Weights of a small transformer language model.
Size: width 256, 4 heads of 64, 15.6M parameters.
Architecture: LayerNorm before each block, learned positions, biases.
Each number is 50 + 15 x the weight over its row's rms, rounded and kept within 0 to 99. Layers, rows and columns count from 0. The size before them is the row's rms in percent of the matrix's.

# up: layer 9 MLP up, 1024x256, rms 0.0492, rows 316-321, columns 0-255
# down: layer 9 MLP down (transposed), 1024x256, rms 0.0355, rows 316-321, columns 0-255
up316 103:29 48 61 43 62 44 47 62 50 69 33 30 50 49 38 68 53 35 65 56 44 49 59 42 57 64 60 56 65 58 67 74 37 58 51 14 69 59 36 41 48 39 57 31 68 47 55 57 28 43 65 42 78 51 45 62 53 16 61 35 62 72 23 50 36 61 61 83 82 22 40 38 53 84 33 45 46 51 35 31 43 65 66 46 74 50 52 45 40 53 19 70 33 47 63 45 42 93 80 43 47 38 42 61 59 45 38 72 45 57 52 73 37 66 49 62 55 41 66 29 48 39 29 51 28 76 63 60 64 60 42 81 30 71 40 56 35 70 53 24 51 43 77 57 54 71 57 38 48 49 49 30 47 50 58 45 46 60 58 75 35 55 58 42 60 51 12 63 52 62 36 70 64 37 57 67 31 36 52 77 52 44 51 54 63 12 63 46 74 39 60 39 50 54 21 63 65 50 50 89 40 45 78 67 36 38 69 64 74 59 36 58 70 24 63 42 46 41 71 33 57 79 61 37 64 20 55 69 56 42 37 36 72 47 56 36 33 47 43 53 35 47 51 67 40 53 36 36 45 69 40 59 51 65 42 27
down316 109:43 32 52 50 71 52 21 44 39 67 54 28 63 44 71 89 53 34 56 63 52 42 66 37 27 52 51 71 51 26 41 46 35 59 34 61 27 28 48 74 72 44 63 54 32 47 37 63 25 51 55 81 63 47 63 48 54 43 47 68 71 43 28 80 63 66 76 51 49 63 60 64 62 77 31 56 40 40 42 42 79 53 32 50 24 43 25 60 52 70 37 56 40 50 45 24 54 48 32 28 56 75 54 50 77 43 57 44 50 61 62 81 31 57 49 58 46 78 51 50 23 43 24 59 57 53 34 41 42 37 27 31 65 54 41 48 65 35 62 61 19 52 63 61 45 54 46 56 54 55 53 10 48 75 59 38 40 24 29 36 42 48 70 36 42 76 60 45 51 74 59 35 55 45 62 44 46 47 44 64 61 51 65 41 44 57 38 58 64 73 30 50 32 31 48 68 67 67 38 60 45 41 53 42 54 22 65 29 43 72 41 21 50 29 72 54 58 79 70 24 92 36 46 35 50 61 73 48 69 53 23 50 50 48 59 44 76 69 43 27 20 41 57 31 71 43 64 35 64 43 58 44 39 56 45 56
up317 106:42 38 48 45 58 31 45 49 34 75 42 42 38 41 51 57 75 54 59 43 63 41 39 58 32 62 36 87 44 70 43 58 91 35 68 35 60 49 09 21 61 43 77 64 55 48 55 70 52 74 58 10 56 36 78 60 56 50 51 20 66 53 45 39 50 31 57 40 51 37 67 54 59 30 68 56 37 36 55 61 40 76 65 58 58 59 45 53 48 45 53 52 35 43 47 67 54 46 68 45 39 41 45 66 40 42 44 42 43 61 38 50 61 48 19 61 46 68 36 57 52 57 65 53 52 48 71 41 53 18 44 25 69 38 64 71 49 57 75 33 43 48 52 50 34 32 25 64 80 34 42 47 50 82 24 43 79 40 50 57 34 64 27 24 48 22 42 50 46 44 56 66 45 68 59 63 56 39 75 44 56 66 57 74 10 37 75 66 61 58 56 45 59 44 37 48 57 68 50 59 39 70 21 45 43 42 46 58 59 22 52 47 64 48 41 38 41 63 58 58 58 73 43 68 56 40 38 76 28 30 58 44 46 25 53 46 65 46 45 16 58 42 75 79 64 82 65 14 36 49 33 45 61 60 62 73
down317 112:58 28 26 61 46 54 34 42 67 35 66 43 48 54 63 50 79 34 44 66 45 35 58 26 50 43 42 87 68 24 15 51 21 43 55 14 48 71 40 71 40 52 61 68 40 47 66 45 65 47 68 51 59 45 32 57 45 40 35 74 40 39 55 58 66 46 43 52 14 60 33 42 42 60 12 74 67 58 52 59 52 58 55 73 52 66 38 29 30 39 71 50 71 70 61 17 48 69 60 50 63 50 70 37 53 58 66 62 38 50 62 39 40 43 48 66 62 39 47 27 62 23 44 24 52 58 88 47 45 70 58 67 37 43 34 53 57 57 21 65 32 34 50 69 54 42 77 50 73 68 20 35 45 66 54 55 35 79 41 37 38 35 47 64 33 39 48 40 66 52 33 40 36 50 50 52 31 53 38 47 49 55 44 34 43 61 44 58 55 41 36 48 48 41 64 59 57 72 24 40 68 58 72 88 52 37 30 50 53 80 45 68 69 54 84 74 43 47 49 34 35 30 36 61 62 23 51 38 55 46 71 36 53 61 70 30 44 32 65 65 55 81 39 40 54 46 41 51 58 65 35 46 25 42 58 24
up318 097:32 61 61 56 33 42 27 24 23 58 19 68 46 43 69 42 52 45 83 52 60 51 53 60 30 66 62 74 52 63 37 48 38 42 41 54 59 45 22 39 63 42 48 14 53 33 42 28 72 75 49 39 40 64 65 44 66 49 50 69 44 19 30 46 75 35 61 35 60 49 48 67 37 55 66 54 48 74 44 53 23 49 50 49 60 58 57 41 51 62 57 74 33 58 39 74 52 58 58 62 26 97 24 49 45 59 33 58 54 35 04 69 53 33 62 64 45 55 36 25 42 57 40 31 44 39 39 63 55 70 34 40 53 56 54 60 43 54 49 57 33 62 45 63 41 68 56 54 19 42 53 30 30 70 63 61 40 28 50 50 74 47 67 17 53 55 39 52 53 36 36 36 38 47 17 78 40 33 57 74 69 49 42 31 37 50 49 33 63 28 40 69 42 64 57 41 47 65 40 60 53 57 58 93 24 58 59 58 80 43 71 40 35 40 79 68 65 79 55 53 45 41 48 69 57 40 55 32 27 33 52 61 62 57 65 38 47 56 24 63 46 43 41 56 18 66 51 66 45 42 36 43 45 48 73 70
down318 102:54 65 46 64 33 56 57 78 54 59 70 56 77 54 33 49 56 36 47 43 57 65 47 76 27 53 40 33 85 70 77 66 79 30 57 34 17 46 65 35 39 33 54 38 54 66 47 56 51 30 51 44 69 57 63 16 28 57 24 20 54 36 40 40 65 36 63 33 51 52 54 39 44 75 28 77 81 30 53 58 45 41 38 48 53 23 57 61 54 37 26 39 53 37 74 44 65 65 32 69 37 46 45 54 70 15 32 46 44 82 61 36 50 56 54 35 55 43 83 58 89 55 68 51 70 63 62 41 42 71 46 46 45 40 28 52 51 55 47 58 68 54 25 44 59 26 53 58 34 58 43 61 39 54 64 49 72 62 48 44 38 66 52 63 56 33 60 49 48 48 56 70 31 45 50 73 68 49 20 40 39 58 67 68 40 78 63 71 45 58 60 30 38 72 35 50 39 14 38 44 40 43 78 26 53 60 66 30 47 64 50 38 54 74 33 44 42 57 48 46 22 72 63 47 68 79 51 46 67 63 58 55 40 36 57 46 30 56 47 23 26 63 42 26 40 41 52 46 17 41 35 47 52 44 49 44
up319 096:40 50 58 58 41 49 86 74 47 75 51 56 53 49 50 39 39 42 75 56 57 59 15 54 47 60 35 60 14 53 63 71 69 42 56 54 40 15 60 35 45 35 59 58 38 75 65 50 50 41 31 43 56 56 73 62 38 35 47 42 45 68 61 52 51 41 83 33 45 43 44 45 64 42 49 38 27 57 76 23 58 69 30 47 36 57 33 49 57 50 39 46 63 32 56 50 64 41 39 31 46 51 33 54 51 45 44 36 54 54 63 65 79 56 48 54 53 53 50 30 56 59 40 46 43 34 55 61 39 22 64 59 31 66 20 50 38 54 82 63 57 60 64 75 21 26 76 41 68 48 64 52 35 35 33 77 73 39 34 37 32 29 57 59 52 68 43 40 46 87 48 72 88 74 49 75 28 49 50 23 56 51 34 65 57 44 79 63 53 62 29 54 20 18 23 60 58 59 56 46 47 75 45 64 35 41 39 52 51 66 57 37 57 35 31 58 60 54 74 15 66 59 55 59 52 45 48 68 28 41 66 63 55 84 32 36 49 44 73 50 67 29 64 60 25 64 43 62 62 39 31 46 37 65 55 73
down319 095:48 35 59 38 51 78 56 38 19 46 39 61 29 54 49 46 61 63 41 53 40 60 34 67 85 53 45 57 55 63 30 50 37 48 66 44 55 22 35 42 60 52 52 53 87 39 37 12 51 66 61 58 45 45 50 52 46 59 47 89 49 56 34 51 36 68 38 59 09 52 91 65 48 34 35 27 55 36 38 68 55 48 69 57 49 77 52 53 57 40 47 56 47 39 51 38 38 43 17 22 50 50 61 48 33 68 55 63 44 38 37 31 61 55 38 46 38 74 47 51 40 43 60 58 37 58 62 53 60 46 41 29 63 78 64 51 20 68 64 68 46 84 80 59 50 24 52 48 17 46 45 55 45 59 64 65 46 52 43 44 70 91 07 32 41 59 32 31 44 47 62 55 42 44 51 33 59 64 61 50 45 87 69 49 45 47 28 57 61 27 74 22 44 74 38 59 51 39 46 51 74 12 46 54 39 35 45 77 62 49 49 54 44 47 83 49 62 66 41 23 48 62 52 35 36 47 51 50 51 43 57 27 34 59 64 51 59 53 33 26 46 42 42 38 66 58 54 52 73 76 66 68 46 28 52 33
up320 108:59 53 40 56 73 42 59 42 76 54 60 46 47 34 02 27 73 40 30 51 21 58 37 56 44 37 69 71 36 45 51 35 48 31 39 02 32 71 43 48 41 60 52 46 48 81 19 59 55 72 55 33 56 74 61 52 57 49 61 39 58 32 58 29 47 67 40 47 70 42 33 55 40 32 57 71 69 57 35 51 45 45 35 62 64 47 29 52 58 26 72 58 46 53 62 63 63 47 45 58 45 51 24 48 70 52 43 54 47 43 74 47 76 60 60 61 39 83 24 56 59 66 27 28 47 34 59 49 49 16 61 25 54 87 54 40 64 46 54 53 44 40 45 56 70 80 56 27 39 31 44 30 54 86 69 54 59 67 51 50 44 60 27 18 80 23 31 55 25 47 50 54 54 48 74 81 66 41 62 56 79 46 35 56 69 34 52 55 46 67 49 54 44 78 41 63 77 51 64 43 58 51 35 46 53 34 59 53 46 68 54 51 48 52 61 45 27 27 63 49 35 39 55 51 53 35 30 50 30 43 20 27 67 53 49 57 58 37 75 58 39 59 77 55 58 58 63 44 25 48 33 47 40 51 39 31
down320 117:41 51 22 50 36 46 38 42 66 71 28 64 52 61 66 23 26 52 55 77 87 61 34 26 62 37 28 35 43 35 69 42 48 33 42 47 60 18 76 55 63 50 38 41 24 26 64 81 52 74 60 54 59 66 41 54 56 62 38 56 33 42 42 62 57 49 33 72 42 72 62 64 49 54 34 56 47 61 39 45 75 40 48 44 35 43 46 39 66 50 58 75 70 57 43 46 52 37 62 61 68 33 53 44 80 41 43 47 50 45 73 79 80 37 69 16 54 62 13 45 66 41 95 65 57 73 81 44 29 37 40 62 48 54 66 36 43 49 44 47 23 28 62 58 43 37 51 30 57 29 36 49 23 48 64 41 56 63 60 53 50 58 37 64 60 50 47 36 29 33 47 50 66 66 40 62 45 71 59 45 30 45 54 58 60 42 56 37 44 68 32 81 40 47 25 31 69 59 50 88 67 47 31 54 49 35 33 32 58 32 60 63 29 42 76 54 46 54 26 25 45 25 66 62 50 64 41 68 58 41 36 54 57 22 35 51 63 41 71 52 39 63 71 58 61 39 35 73 41 58 44 56 53 58 29 55
up321 091:86 34 68 41 60 87 68 76 55 34 65 39 61 50 42 93 38 47 30 53 37 70 44 29 55 38 38 32 37 46 64 59 87 48 42 58 74 61 48 35 24 43 60 54 40 42 68 46 52 61 25 74 52 35 29 19 38 49 44 55 31 54 35 26 56 44 45 55 78 41 70 32 49 66 47 31 52 72 47 62 42 39 58 69 93 37 55 42 69 33 43 53 64 60 16 58 72 49 54 45 20 41 54 44 54 60 29 68 56 47 64 52 48 69 63 38 19 70 39 18 31 76 40 38 61 76 51 58 32 82 38 53 23 54 50 62 45 50 53 64 62 38 43 20 42 64 63 49 13 37 53 51 43 58 39 66 68 60 41 52 19 38 32 60 58 43 45 60 41 59 39 67 41 39 34 44 43 59 63 68 26 33 62 63 45 49 16 38 56 51 58 64 29 48 57 40 33 60 50 30 59 61 44 38 33 37 62 55 52 44 41 45 43 34 47 50 57 42 32 24 47 39 47 43 50 49 44 46 53 14 75 33 63 59 34 45 53 52 62 50 50 50 42 80 46 39 54 77 37 35 22 48 70 61 52 52
down321 083:54 41 58 64 54 60 37 54 49 30 18 43 39 24 54 36 40 46 45 47 70 32 45 71 48 43 59 45 49 57 52 29 46 41 55 67 60 40 49 54 53 68 44 32 59 27 37 54 51 39 00 38 53 82 49 41 38 27 52 70 46 63 55 57 50 48 44 66 28 67 40 17 29 28 54 60 31 69 72 64 55 46 42 41 35 51 59 28 33 30 41 42 50 43 50 52 54 37 58 49 33 50 64 69 47 31 29 56 56 42 46 42 58 39 49 44 80 60 49 68 55 49 48 99 32 63 77 24 49 35 38 41 66 40 72 68 62 73 27 45 32 41 51 45 41 80 72 57 26 67 54 35 73 68 51 70 52 34 37 65 56 45 52 26 68 59 57 22 60 30 50 57 57 41 45 71 51 45 62 33 55 92 42 53 60 39 75 45 91 43 53 57 45 50 32 86 53 50 47 71 60 22 68 40 31 45 52 70 60 24 43 30 55 58 32 64 62 48 53 75 50 52 50 74 52 44 53 57 19 35 50 37 40 67 63 63 68 46 66 38 58 65 32 55 45 59 37 32 56 44 59 69 21 55 49 60